Each number is 128 + 24 x the weight over its row's rms, rounded and kept within 0 to 255. Layers, rows and columns count from 0. The size above them is the row's rms in percent of the matrix's.

# layer 10 MLP down (transposed), 640x160, rms 0.145, rows 265-307, columns 80-159
size [ 87 106  91  91  91  93 107 101 104 125  99 103 102  98 110  94 100 104 104 101  97 108 107  95 104  98 112 111  98  97  88 114  94 105  99 104 120 114 104 103  84  92 104]
[[162 131 117 116 131  94 153 126 151 141 135 149 131 117 121 133 115  83 116 143 130 150 117 157 202 139 117  60 137 112 100 118 125 142 147 131 147  91  91 151 150 108 158 135 138 116 132 135 176  94 176 142 102 111 147 125 138 141 110 158 150 116  96 116 107 172 119 148 154 116 128 139 115 125 106 136 162 134  95 166]
 [ 65 157 114  85 147 113 115 108 128 128 100  97 116 156 150 108 156 104 124 142  96 177 108 150 129 144 105 187 157 107 105 127  84 125 161  97 120 127 109 101 141 109 113 120 129 110 112 174 133 100  86 134 142 102 121 101  98 141 138 121 140 158 160 122 127 132 131 109 142 127 126 161 100 107 122 119  98 166 132 210]
 [ 95 106  88 109 120 133 114 120 115 144 128 139 136 141 162 123 128 131  87  98 124 117 124 146 150 103 146 106  98 144 151 145 139 114 151 102 166 128 121 129 166 100 168 111 123 104 145 118 177 118 111 120 116 175 123  40  96 109 126 112 141 140 116  76  67 157 123 123 127 158 154  91 102 129 119 101 142 163 128  98]
 [149 103 165 145 109 131 132  74 158 157 125 114 121 131 136 155 129 131  94 110 114 110 140 148 107 138 166 146 100 125 123 128  89  96 156 140 106 101 143 110 140 111 122 152 143 127  90 120 112 110 147 107 110 152 118 103 172 145 114 112  83 151 126 118 150 112 160 130 113 139 143 113 148  92 147 124 113 144 138 130]
 [175 132 111 117 138 158 115 125 154 166 150 111 116 145  98 160 134  97 101 132 142 108 135 131 126 150 115  94  94 164 141 100 121 114 117 116 165 106  95 144 156 125 114 116  99 120 129 129 175 108 122 149 122 149 146 119 160 136 152 141 158 136  93 116 181 179 126 170 142 166 138 153 109 146 125 170 125 155 103 142]
 [180 163 120 119 121 158 127 113 150 188 173 102 115 152 114 142 149  86 128 110 161 156 115 136 136 102 165 144 110  91 148 121 118 149 129 141 108 159 153 141 141 106 145 144 153 140 133 162 148  70 168 125 123 122 149 110 142 133 160 140 160 145 130  98 163 150 112 119 148 151 136 130 138 132  66 117 109 113 120 106]
 [164 124 103 130 121 103 149 172 132 128 181  84  49 120 127 139 112 145 141 115 143 135 146 163 121 124 132  94  93 105 163 111 119 127 130 137 153 104 166 136 161 117 102 133 136  87 104 136 150 107 146 125 140 113  95  92 155 119 127 122 130 122  91 116  95 155 114 166 122 137 120 127 105 135 112 122 150 129 100 141]
 [ 92  88 134 110 160 141 109 101 138 127 114 115 121  73 182 122 142 123 143  89 176 120 100 162 140 147 121 129  81 116 104 149  86 137 120 142  80 102 119  91 132  99 167 129 123 143 107 138  84 169 100 122 107 168 128 121 116 150 108 116 108 145 130 165 183 143 123 110 125  92 141 148 111 137 123 182 137 105 109 168]
 [126 144 132 129 107 135 152 136 141  88 150 150 136 102 142 128 111  99 106 146 106 132  97 122 184 102  89 130 140 116 142 124  99 145 147 141 162 109 117  98 128 115  74 100 115 114 126 159 169  95 103  87 146  95 129 129  89 106 123 113 105 131 133 114 128  96 159 138 118 169 117 100 134 147 117 153  93 149 114 167]
 [163 119 150 119 111 147 122 133 144 145 117  92 151 172  84 155 165  97 125 124 160  72 134 117 125 133 144  55 105 127 126 111 174  94 138 151 118 113 138 107  91  96 128 104 161 124 132 109 143  92 116 137 147 135 137  87 142 112 137 103 121 127 105 158 110 110  78 144 104 151 155 118 134 142  94 173 100 143 124 132]
 [114 147 135 135 135 104 136 183 128  94 113 129 133 120 125 110 157 151 136 140 158 139 156  78 129 118 112  86 131 120 102 117 159 137  92 106 134 146 109 149 152 113 148 147 100 109  95 150 140 135 151 144 140 180 183 100 152 144 101 141 191 106 103 165 147 121 114 117 146 143 102  81 133 126 135 170 139 125 113 142]
 [123 130 165 116 138 129 121 115 149 112 146  77  88 117 130 109 145 131 142 108 114 176  86 126 123 129 136  88 113 115 130 126 168 131 152 130 121  86  89 133 144 121 128 138 144 114 129 196 101 125 148  91 183 130 128 168 119 116 143 126  81 114 114 120 190 128 145 102 147 172 117 121 117  95  98 140 115 117 112 169]
 [133  96 119 152 129 123  81 133 135 153 127 152 112 124 142 164  94 129 159 109 138 124 100 138 137 158 100 134 101 128 142  83 121 115 121 138 125 108 148 124 102 126 128  90 142 147 116 134 102 158 105 112 120 130 122 131 145  92 107 133  85 122 107 141 124 125 108 155 114 153  89 101 202  76 168 150 149 129  83 145]
 [140 131 135 123 108  97  99 123 148  91 136 130 158 153  87 123 102 125 187 181 151 173 151  71 134 115 184 170 129 113 117 150 132 102 139 119  97 107 128 151 148  87 114 147 107 116 111 140 136 161 185 149 149 117 101 135 111 162 123 118 140 104  94  97 111 106 124 126  90 137  96  95 161 146 108  89 110 107 165 100]
 [110 122 112  89 135 148 155 130 148 151 142 115 125 109 129 146 130 156 133 104 141 123 153 116 144 132 102 110 124 120 105 106 131 147 143 162 150 153 116 147 140 121 146 111  96 116 172 167 148 121 144 100 105 130 107  98 123 115 146 160  85 116 102 105  76 166 116 132 172 169 161 130 130 122 121 122 123 133  94 144]
 [148 135 125 130 156 147 130 118 150 125 126 112 180 139 110 125 114 114 142 137 106 147 115  78 142 125  81 121 149 106 121 122 156 136 118 137  94 128 117 106 129 151 111 174  88 126 136 107 163 104 174 134 126 166 123 141 178 110 108 125 157  92 132 156  76 140 120 176 156 127 112 165 105 135 117 123 143 133 131 118]
 [ 91  95 101 137 155 112 128 134 150 198 123 151 135 121 149 153 158  99 115  83 107 148 137 113 136 108 107  89 130 127 104 120 128 116 111 112 163 122 147 104 108  72 125 154 127 101 122 171 129  71 110 110  79 144 125 113  97 164 113 112 105 135 134 138 104 110 123 110 109 132 168 147  93 138 146 117 168 133 133 174]
 [200 133 156 124 140 126 140 119  77 115  79 151 125 109 142 125 143 194 125 107 159 120 147 111 119 109 110 114 111 106 139 141 151 129 138 116 135 100 170 139 163 103 158  95 181 127 106 144 106  92  82 178 149 100 134 112  88 138 110 141 139 131 103 136 178 127 111 118 140 119 150  92 166 141 129 129 111 117 102 122]
 [117  90 105 127 189 135 122 128 134 143  73 124 157 131  71 149 169 135 124 155 147 132 114 159 101 132  97  74 131 131  72 123 121 138 101  94 133 113  89 138 107  67 130  93  95 120 122 103 105 159 128 135 121 129 121 157  86 122 102 112 115 110 139 137  98 126 129 124  99 132 123 110 128  98 158 140 148 159 119 120]
 [145 163 159 152 145 121 151  90 125 141 135 151 104 148 142 204 136 119 170 129 109 141 106  67 148 139 104 136 133 134 151 129 116 113 143 122 120 152 130 114 133 105 135 107 121 115  95 150 123 134 136 132 118 123  83 132 119 142 119 135 106 148 129  78  90 133 131 100 142 137 138 130 152 105 134  76 141 100 147 129]
 [112 109 115 104 110  98 105 105 119 109 128 141 109 114 144 130 137 153 113  90 144 138 120 128 140 104 143  96 134 128 110 134 112 133 154 115 147 134 154 142 143 149 126 126 183  85  88 141 114 143 148 118 106 160 115 161 161 124 139 150 127 119 132 114 144 112  95 144 128 150 176 143  99 145 156 134  90  99 138 159]
 [127  95 108 144  99  92 116 131 138 162 148  63 134 135 102 111  85 119  88 136 155 130 145 121 133 138 112 177 117 122 126 129 153 119 152 167 124 178 113 160 156 112 130  81 179 150 114  93 114 135 127 135 171 146 148 131 109 112 127 150  93 138 130 138 127 132 130 130 125 130 157 132 136 111 159  97  47 122 123  98]
 [ 93 136 147 105 135 123 105 141 112 130 111 162 144 114 133 109 119 130 147 128 107 138 150 120 165 103 144 126 150 152 158 119 107 112  97 119 142 159 128 197 135 117 211 121 169 144 124 136  70 104 105  94  97 125 119 109  62  96 124 120 103 150 130 166 114 110 131 146 131 121 139 128 120 121 171  91  95 122 129 139]
 [108 173 138 119 135 164 125 109  95 164 133 116 110 153 126 129 169 129 157 126 122 100 143 102 121  94 175 112 111 113 132  81 140 133 130 151 116 122 150 112 123 119 139  87 165  89 128 125 130 158 139 148 149 146  98 135 147 131 142 153 121 115 118 146 120 125 105 138 140 149 128 128 200 113 114 132 112 134 124 242]
 [112 125 137 151 122 126 155 123 118 155 147  85 126 137 153 105 141 102 153  90 106 166 119 107 111 136 124 154 125 130 149 166 152 109 164 160 144 135 194  90  81 144 146  84 127 130 145 142  99  89 137 120  98 130 115 173  98 180 128 139 141  98 125 112 141 134 142 117 104 143 130 109 131 110 133 150 122 118 100 133]
 [117  91 149 126 108 129 172 124 123 139 116  75  96 108 113  78 173  84 115  83 149 162 103  66 117  94 107 143 180 144 120 178 104 128 134  76 106 103 139  99 115 137 137 123  88  95  83 128 100 115 139 119 137 156 122 161 151 124 136 133 149 115 130 116 128 133 146 129 154 122 136 122 141  93  91 127 136 141 121 137]
 [126 137 173 127 160 107 146 125  97  96 160 166 101 121  56 135 104 134 100 115 155 134 174 112 143 112 154 117 148 136  98 133 163 136 138 149 161 113 144 113 122 123 121 138 130 134 118 122 135 133 112 165 110  97 137 127 107 125 129 163 116 164  85 143 118 108 128 135 108 187  89 155 171  93 151 146 128 149 124 160]
 [134 154 135 109 154 135 167 140 157 120 112 114  82 100 115 144 153 136 143 116 125 153 118 138 103 104  92 117 147 122 148 155 151 119 101  96 133 103 123 142 151 151 109  76 116 137 116 147 145 135 121 153 109 153 109 129  94 171 106 127  72 198 103 167 136 140 157 147 130 140 139 103 127  85 123 100 158  94 118  86]
 [130  77 127 133 120 115 116  89 171 108  64 133 137  96 132 164 148 148 154 113 148 132  95 153 140 111 112 150 118 113 100 138 117  81 132 106 112 141 144 101 127 125 139 126 122 135 145 115 118 138 145 130  96 189 141 132 114 141  98  94 120 167 154 178 115  94 126 128 136 103 116 107 139 162 117 138 130 134 106 154]
 [172 105 155 130 141 123 119 107 140 128 128 118  90 144 136 143  98 113 130 130 138 161 121  99 130 107 122 152 141 123 137 110 111 109 145  93 114 129 128 105  91 115 142 123 179 130 138 172 112  99 103 131 115 122 148 154 135 155  98 117 100 122 102 139 207 120  75 108 148 134 137  85 131 106 155 119 141 134 128 232]
 [135 105 106  90 142 109 121 117 144 151 110 119 112 144 115 179 150 141 106 151 115  99 146 156 126 100 122 111 127 158 151  85  99 147 103 173 122 114 149 137 174 105 137  93 180 106 158 139  93 118 153 121 124 140 126 157 136  65 145 103 106 148  99 125 145  60 106 135 135 114 125  83 167 129 157 125 139 151 157 152]
 [113 122  87 161 180 157 105 104  95 103 112 115 109 135 134 123 119 125 170 146 114 153 170 117 108 163 137 119 148 105 125 158 104 125 166 137 131 166 184  92 115 113 128 169 156 127  97 108 116  84 118 143 103 133 152 121 133 161 112 127 146 190 118 143 133 193 133 116 136 144 134 133 129 134 111 115  97 109 159 126]
 [135 143  63 193 108 115 108 137 157 141 127 102 124  99 135 126 121 174 138 131 140 132 104 113 142 134 146 134  98 128 130 143 148 144 138 133 171 143 151 101 125 116 145 116 149  81 131 186 127 102 127 129  79  46  77 100 163 118 136 157 126  89 136 105 187 131 149 116 145 102 125 114 134 135 134 101  85 110  88 129]
 [110 160 134 172 159 131 139 154 109 146 108 148 153 136 106  93 113 128 146 133 147 161 103 124 167 122 106 139 124 169 109 127 120 111 133 110 149 133 195 118 118 142 102 178 179 140 120 152 122 116 135  88 149 131 162 112 110 134  74 172 127 134 104  80 129 136 153 144 114 159 136 133 146 104 134 112  97 152 114 118]
 [125 188  96 156 100 117 118 122 153 147 116 133 125 138 111 139 121  97 140 117  78 114 121 104 150 125 113  93 142 188 108  95 109 124 162 131 101 147 114 135 102  99 121 126 145 128 174 105 147 136 153 173 115 164 162 105 144 106  93 143 114 114 155 105 154 128 137 142 113 136 115 132 101 119  82  87 110 139 139 123]
 [ 98 126 113 142 130 124 133 129 103 145 128 120 102 128 150 112 108 123 152 153  89 130 121 128 140 135 156 133 184 130 132 114  81  97 123 145 126 124  98 131 141  73 132 122 145  78 100 115 112 117 121 184 118 168 169 104 137 131 112 142  98 129 127  69  55  98 106 155 107 114 128 141 101 130 139 156  90 110 129 119]
 [126 142 139 127 140 116 130 100 110  95 168 132 120 111 100 107 160 180 149 150 140 114 135 110 134 167 173 126 138 136 140 164 158 140  98 128 123 101 139 133 135 125 119 147 120 122 105 122 127 152 151 125 137 118 116 113 110 127 122 121 128 114 149 152 111 125 100 153 154 147 106  98 166 134 138 157  98 118  60 109]
 [106 141 160 118 113 140 136  98 142 160 125 157 117 109 139 128 138 104 103 163 154 142 135 146 143 177 113 132 137 116  96 133 138 140 163 119 131 144 119 116 132 135 139 120 175 150 155 167 113 135 133 145 155  86 115 152 114  95 132 121  99 164 168 131 118 123 103 147 134  95 128 114  96  85 132 132 143  79 139 129]
 [111 137 127  93 109 129 109 111 138 118 129 104 139 130  80 116 128 118 172 145 126 171 153  85 145 133  64  93 177 108 111 121 152 115 142 166 107 140 147 104 103 112 175 158 119 113 109 111 126 122 110 105 110 111 132 127 105 160 145  94 134 135 183 162  91 130 105 146 144 118 132 105 117 142 162 147 119 156 150  85]
 [179 135 175 160 143 162 164 110 132 132 126 133 141 153 171 125 125  94 103  74 147 129  99 132 121 116 157 148 186 128 123 104 113 127 115 138 129  97 107  98 121 134 123 153 133 115 121 166 178 102 120 136 176 144 148 109 103 152 125 150  86 154 139 132 159 144 101 125 100  75 133 140 132 115 152 160  89  91 151 180]
 [152 160  94 111 109 158 147 149 139 126 139 131 119 142 147 127  61  79 145 130 145 171 133 111 149 110 103 142 154 114 102 108 118 157 125 141 179 188 125 134 134 130 162 164 121 178 167 132 130 120 159  83 144 105 129 114 126 117 111 109 137  85 113  95 134 132 128 103 110 142 121 131  96 108 144 110 168 114  94 119]
 [130  96 114  90 158 151 174  81 123 109 122 146 146  79 105 123 105 110 137 130 122 146 154 150  96  80 123 125 114 137 125 134  79 114 158  99 120 143 143 139  79 144 119 138 113 125 135 151 174 142 131 159 110 121 135  96 134 163 119 141 137 124 145 128 120 150 154 115  94 157 137 121  69 100  95 115 114 130  99  96]
 [111 123  90 121 148  97  80 127 121 101 128 141  71 113 115 127 160 113 132 119 120 115 130 122 144 107  94 132 142 156 134 143 104 115 156 135 150 157 127 166 128  97 130 129 152 144  87 178  61 132 104 123 107 144 102 140 124 129  91 106  98 128 163 160 194 117 117  98 116 126 152 136  63 147 138  98 179 114 153 117]]
# layer 10 MLP up, 640x160, rms 0.153, rows 266-307, columns 80-159
size [101  96  95  93  95 112 104 104 113 102 100 106  97 107 100 102  99  98 102 100 106 109  96  99 103 104 103 100  94  93 112 102 101  99 110 102 107 103 103  93 101 100]
[[125 132 113 138 142 125 119  79 144 145 133 140 122 106 133 147 140  69 142  98 144  97  94 149 117 115 137 150  98 136 119 139 139 104  60 129 121  96 154 122 136 122 133 115 118  75 110 122 196 116 155 163 144 182 115 140 145 136 110 123 139  95 134 135 133 142  91  88 130 132 139 159 135  98 100 141 160 167 148 105]
 [116 161 133 113 128 125  99 114 141 121 124  98 102  83 145 111  89 105 138 127 136 114 122 117 132  82 125 162 115  82 115 170  83 111 136 142  54  88 125 125 104 153  74 119 113 148 131 149 127 125 109 136 159 141 133 131 141 139  98 148 114 122 135 154  88 103 141  82 129 111 128 193 122 126 137 115 140 104 120 139]
 [ 99 139  88 109 154 109 115 158 131 108 133 102 136 108 110 107 112 151 101 112 106 122 143 142 164 115  92 111 117 129 124 148 135 135 103 143  87 115 108 108 146 129 151 118 138 102 170 136 124 164 110 129  93 130 178 133 111 128  98 147 168  90 121 150 119 137 111 137 134 118 158 194 166  62 138 139 133 125 130 122]
 [122 131  93 126 119 101 128 135 102 140 180 167 114 124 160 110  87 127 124 149  65 174 123 134 124 135  74 151 113 136 142  92 115 124 164 137 159 104  96 138 135 106 145 140 113 119 174 135 146 107 146 136 134 100 169 133 125 154 104 119 114 130 139 101 129 168 124 112 161  95 111 126 115  88 119 126 137 138 153 143]
 [139 120 115 139 101 118 127 105 107 129 152 167 108  99 157  71  93 108 132 116  95 141 127 102  94 137  86 109 114 140 119  52 103  82 162 146 130 105 153 114 148 117  83 138 127  89 152 123  96 113 137 172 128 127 148 140 115 118  82 152 112  97 136 118 105 126 148 142 132 140 139 134 115 133 103 141 134 120 147 119]
 [131 116  75 118 100 118 121 102 112 152 151 110 157  88 166 128 152 119 143 136  95 130 109 126 112 139  96 123  92 154 138 121 100 139 140 118 167 151 175 106 119 139 116  79  95 186 167 149 151 147 128 130 139 149 154 121 145 174 137 122 139 103 108 204 140 147 115 139 133 132 114 152 156  99 151 115  93  93 133 148]
 [139 148  65 141 133 194  88  77 148 139 128 150 109 108 107 129 144  91 134 123  67 122 142 125  84 131 114 134 112 179 133 153 161  83  92 168 135 132 133 124 143 161 113 153 127 142 150 135 114 132 143 122 115 142 102 131 162 140 138 116 145 150 150 120 137 141  87  92 132 119 108 110 139 135 101 115  97 125 157 137]
 [ 98 124 142  94 150 134  95  96 150 146 148 136  94 130 145 111  92 122 136 137 121 111 121 147 112 119 119 139 112  89 130 125 138 133 154 114 143 153 137  83 158 130 126 139 144 141 165 116 162 118 171 111 140 144 126 113 106 164  87 165 129 132 137 172 116 169 156  98 124  91 135 164 124  87 167 117  99 148 205 136]
 [135 144 124 150  93 123 161 132 148 116 167 150 115 116 136 106 137 117 137 130  82 137 128 123 106 149  46 130 110 144 128  96  91  95 139 144 137 115  64 133 172 146 109 157 131 137 157 132 170 142 140 122 128 101 156 128 148 147  97 126 133 133 101 105 112 157 117 107 177 101 105 126 125 100 126 105 129 117 145 148]
 [105 139 139 136 131 113 149 137 144 117 130 143 107  85 130 130  96 180 132 117 150 109 137 135 100 133 118 136 135  96 152 121 130 120 123 136 137 111 109 105 165  88 135 111 139 115 110 103 165 161 134 133 156 115 180 156 114 127 162 156 143 117 108 133 114 121  59  84 197  99 125 133 129  85 141 122 154 114 132 153]
 [132 154  52 107 117 123 126  97  99 124 143 121 125  96 191 139  71 138 116 112 148  84 118 135 143 136 123 149  98 138 133 127 109 133 117 151 147 120 135 132 142 167 143 113 128  63 119 124 131 151 127 118 144 100  91 158 139 164 122 118 141  65 113 135 100 153 130  96 134 140 123 128 125 121 151  91 121 156 162 119]
 [ 30 139 138 117 112 128 139 110 128 142 120 157 155  59 134 112 122 136 103 167 162 127 130 147 142 145  99 162 118 119 121 109  59  69 156 119 129 121  95 135 149 144 142  80 119 144 118 153 145 133 116 160 113 113 158 123 143 178 131 141 158 110 146 123 110 130 116 110 178 137 176 157 141 108 103 157 131 127 119 161]
 [144 124 117 114 154 115 108 134  95 133 158 114 166  96 115 130 134  78 111 132  87 116 153 138 141 141  63 111  99 119 160 141  90 176 120 140 121 142 164  62 127 103  99 106 131 168 137 149 132 167 118 113 109 137 116 123 117 107 116 149 115 120 138 137 134 138  90 168 164 108 121 136 149  97 125 155  88 101 164 160]
 [130 150 163 128 147 129  98  74 101 125 110 131 120 127 125 109 143 121 126 160 121 144 112 125 120  91 131 162 124 141 127 144 136 132 111 131  91 106 126  87 179 153 107 114 140 129 123  98 167 132 124 174 142  93 179  99 157 153 150 126 181 122 147 124 114 113 119 117 136  98 141 132 160 154 127 123  89  92 126 147]
 [116 119  96 121 132 140  81 115 148 106 130 115 105 157 159 125 130 104 131 149 125  88 149 132 134 105 162 127  95 114 147  81 147 136 114 133 121 133 136 126 151 129 142 101 130 108 151 108 131 146 140 184  84 102 120 136 107 158 147 135 134 156  98 165 138 122 130 136 162 135 122 136 162 117 122 139 116 103 144 141]
 [141 147 138 112 113 149  85  77 170 129 143 167 118 112  87 120 121 117 101 157 110  90 115 141 121 119 134 133 135 146 121  83 145  80  58 157 115 154  87 113 134 109 102 122 112 126  86  68 133 142 135 189 132 123 137 125 144 134 110 106 154 138 117 148 128 139 160 138 158 153 131 115 127 147 153 118 100 122 133 135]
 [128 113 116 109 107 155  72 162 144 142 104 120 115 134 124  95 135 120 126 160  94 138 127 110  97 142 148 106 121  98 169 106  96  91 141 119 136 156 146 129 152 118  99 114 127 144 125 137  73 157 126 133 119 165 181 135 153 149 151 116 135 109 120 165 153 156 152 111 109 123 122 183 111 141 129 111 130 144 153 154]
 [134 174  93 145 144 108 108 120  96 101 144 151 128 132 140 135 124 109 118 116 112 137 132 131 110 120  57  92  92 123 129 107 140  90 125 155 126 106  72 103 137 136 118  68 123 114  86 127 128 154 154 162 121 101 120 171 129 160 115 158 128 154 115 174 171 130 127 117 143 110 118 120 121  91 149 118 152 112 133 157]
 [ 92 169 103 111 151 151 131  82  96 131 111 125 126 139  94 162 137 133 136 128 117 133  92 101  83 109 144  96  78 124 120 124 139 132  79 128 141 120 106 128 153 163 104  94 122 112 112 144 179 127 182 120 104 167 139 115 117 145 133 106 168 128 130 158 129 123 147  97 135 111 112 162 130 105 120 118 126 108 152 142]
 [144 139 135 118 144 119 135 105 147  97 170 114  90  85  93 136 109 141 110  99  58  98 112 117 116  92 117 134 136 111 148 147 100 173 144 108  78 128 137 133 116 165 121 140 154 145 173 141 158 147 167 132 192 115 152 118 122 123 117 131 141  84 121  92 175 126 166 128 144 158 142 163 133 123 102 133 148 188 140 150]
 [100 154 100 140 167 135 112 120 123 135 129 122 150 128 144 158 176 143 134  81 132 165 157 115  97 135 102 118 104 110 168 100 149 100 102 100 130 129 124  98 171  96 130 147  84  74 152 137 134 129 168 126 158 162 173 115 119 162 118  98 131 164 164 144 125  98 125 129 125 152 125 133 132 128 148 129 122 103 140 145]
 [111 184 166 169 143 110 137 121 109 143 155 164 139 142 149 126 117 123 139 130 113 121  98 117 132 179 166 133 116 104 117 113  98 140 150 125 158 135 112 111 144 142  91 106 113 150 138 139 159 116 168 166 125 130 131 134 127 153 104 164 126 121 157 175 140 132 174 101 153 156 120 141 100 159 140 111  74 148 140 133]
 [132 126 119 122 108 130 120 120 126 127  96 113 128  79 129 137 118 114 111 129 111 142 117 122 147 133  87 139 117  88 139 184 149  99 154 124 111 122 160 131 133 115 117 144 122 153 145 130 132 140 159 127 123 126 138 129 102 166 110  99 147 104 128 123 155  74 133 121 106 140 133 115 114 108 158  98 118 128 149 123]
 [130 134 119  93  96 123 143 132 118 151 130 123 109  94 118 120 148 116 143 157 138 154 113 114  80 143 112  91 142 122 148 172 144 139 110 120 120 108 182 102 133 128  70 116 131 155 142 151 125 176 132 139 132 120 123 112 127 185 127 136 149 171 132 126 117 104 115  99 154 153 109 168 108 109 125 136 118 124 138 142]
 [116 127 127 150 116 172 140  94 152 137 116 154 101 105 119 110 102 109 116 137 106 125 107 139  84  94 130 130 119 114 126 150 133 105 147 162 113  95 124 123 156 119 109 137 117 133  92  63 145 130 162 119 120 172 130 118 123 149 133 132 147 137 107 173 100 148 123  75 164 104 156 159 121  79 107 128 101 136 137 155]
 [115 168 129 158  75 131 119 107 139 123 114 115 166  88  98 127 130  77 125 131 127 149 109 129 142 151 143 146 117 128 136 118  71 129 120 123 137 158  92 103 137 126 110 157  94 170 117 122 155 130 150 130 111 134 108 108 155 113 101 134 128  87 120 112 119 129 127 128 151  81 153 156 126  82  83 128  65 113 161 126]
 [ 80 169 150 116 154 164 128 158 153  99 128 119 126 123 143 119 147 148 106 143 109 139 127 132 126 124 106  89 137  97 123 104 110 105 123 108 105 145 119 112 160 120 142 101  86 158 127 111 136 142  99 156  95 124 138 178 118 135  99 112 123 163 105 170 116 133 129  97 115 105 153 187 145 133 126 132 129 123 144 176]
 [114 144 142 171 121 136 130 137 122 127 141 133 150 145 128  79 115 131 110 111 127 142 126 133 126 136  98 153 122 106 140 128 129  99 104 106 110 156 182 133 143 101 144  94 124 175  95  78 157 159 112 145 162 111  99 139 159 154 105 139 159  94 115  98  98 128  99 121 152 146 132 120 126 109 114 109  95 139 130 146]
 [ 98 150  96 113 109 112 131 104 111 144 171  81 161 113 148 120 165 166 161 119 104 148  98 113  71 121 136 116  93  77 133 155 151 107 176 108  97 115 155 116 139 139  90 137  85 104 136 125 134 102 127 107 163 131 175 120 103 140 123  90 164 112 154 145 128 143 124 118 138 121 180 126 202 122 150 128 146 110 150 104]
 [ 99 118 101 140  97  91 135 115  78 152 171 138 100 127 148 128 159 124 137 163  94 125  77 114 153 141 113 107 102 117 141 126 119 162 151 118 124 129 162  75 125 137  88 104  86 125 124 104 126 188 104 151 133 134 118 180 108 133 143 143 157 146 171 124 125 102 116 122 166 157 142 111 157 169 148 135 142 123 167 149]
 [114 143 115 107 143 103  96 114 165 128 136 108 125  65 118 106  78 138 146 139 108 110 114 134 114 105  92 137 126 131 139  97 118 137 127 126 104 115 112  83 134 132 127 152 143 146 123 176 110 120 166 101  79 132 193 155 128 121 142 126 142 169 138 138 111 162 109 119 121 120 139 160 134 108  91 154  84 118 155 186]
 [110 109 160  87 157 147 155 125 154 123 107 142 130  93 169 135 114 163 145 154 118  87  82 142 112 172 147  99 162 143 126 132 139 125 113 144 138 152  90  94  85  97 116  70  88 154 132 111 138 147 151 143 134 127 124 125 148 143 118 101 134  97 112 156 140 123 140 114 124 129 104 163 140 123 146 159 108 201 152 138]
 [113 157  65 121 116 118  98 106 141 125 140 149 117 157  84 133 126  94  76 134 127 149  89 110 103  98  90 113  86  66 160  95 151 149 132 120 123 118 158 107 115 120  69 130 107 110 150 157 104 120 120 122 132 149 136 125 162 139 120 156 136 141 133 157 119 163 131  74 110 111 102 122 132 129 121 132 139 148 158 128]
 [ 88 120  88 113 180 144 107 149  92 107 146 108 134  92 139 114 105  89 143 142 125 172  61 103 111 154 126 140 114 124 140 180 145 130 127 116 104 129 137  93 134 152 121 116  79 136  89 134 101 166 140 130  86 129 160 127 149 164 155 102 150 124  87 132 145 159 126 125 120 153 150 123 127 127 120 116 109 149 147 148]
 [ 94 151 119 148 143 142 133 100 113 129 136 131 136 133 121 142 160  85 143 162 116 128 126 132 104 111 138 118  87 125 143  90 178 137 117 156 125  95 144 107 150 133 104 139 124  64 150 116 118 128 145 124 141 121 118 125 109 118 108  98 146 144 150 125  98 160 186  78 136 129 153 107 131 150 109 138  99 105 135 137]
 [119 131  98 155 123 127 111 136 112  95 112 141  92  75 181 131 105 145  89 106  97 115 110 140 116  93  94 107 163 136 118 101 116 159 124 154 121  54 120 117 156 117 185 104 114 143 122 135 181 152 156 143 128 127 131 129 115 178  93 152 151 143 107 107 143 125  97  99 126 117 100 185 110 133 155 128 151 103 172 139]
 [135 132 145 151 104 159 129 114 101 129 114 110 131  84 125 116 152  93 102 126 149 102 120  92  84 156 152 131 140 110 147 107 140  98 164 106 156 149 172  85 140 115  69 118 135 116 140 134 116  93 122 150 144 148 119 142  93 125 115 118 137 147 152 145 152 114 135 138 136 110 138 156 116 126 126 150 126 118 142 129]
 [103 124 119 103 134 155 135 132 109  98 129 157 126 129 126 113 126 108 141 102  97 159 146 104  77 164 110 153 152 110 167 108 109 102 123 110 120 117 100  99 114 110 117 105 129  99 151  93 167 140 135 141 122 125 137 112 170 149 121 132 145 144 147 156 135 120 130 117 169 126 141 130 159 139  94 130 111 112 173 126]
 [ 99 132 162  90 101 115 101 106 139 133 148 136 167 140 117 119 105 166 102 156 139  82 110 145 124 141 115 145 128 122 186 133  88 139 169  89  88 147 143 122 147 162 155 135 104 120 109 158  87 124 208 136  95 106 144 140 146 140 139 122 131  79 132 157 131 110 162 101 131 165 117 157 160 146 130 117 129 122 153 144]
 [126 131  52 123 132 102 124  90 142 100 169 141 114  87  75 130 105 143 108 103 102 147 107 123 142 139 100 138 127 112 139 112 132  97 135 114  88 121 121 109 131  80  95 140 137 117 125  95 130 140 132 130  70 114 147 129 118 151 131 122 161 134 112 131  94 102 124 142 172 167 159 108 152 115  82  92 105 126 125 145]
 [103 146 136 159 124 156 101  94 137 141 130 156 132 118 102 129  86  96 167 136 137  79 141 136 118 165 143 109  80 146 151 113 141 108 146 162 115 124 116 138 155 113 119  81 112  89 100 139 197 145 143 143 124 130 115 151 116 135 147 148 115 107 123 152 102 115 125  67 153 111 137 145 168  78 154 116  88 127 131 134]
 [117 153 131 113 113 118  94 139 104  78 133 139 124  99 145 131 147  97 134 128  73 130 112 111 160 130 124  88 152 122 135 143  99 112  94 105 102 137 139 124 128 166 142  94 144 137  97 114 197 150 130 129 157 160 111 114 141 153 145 178 132 105 148 122 114 108 136 102 158 168 119 124 122 137  70  84 117 132 155 150]]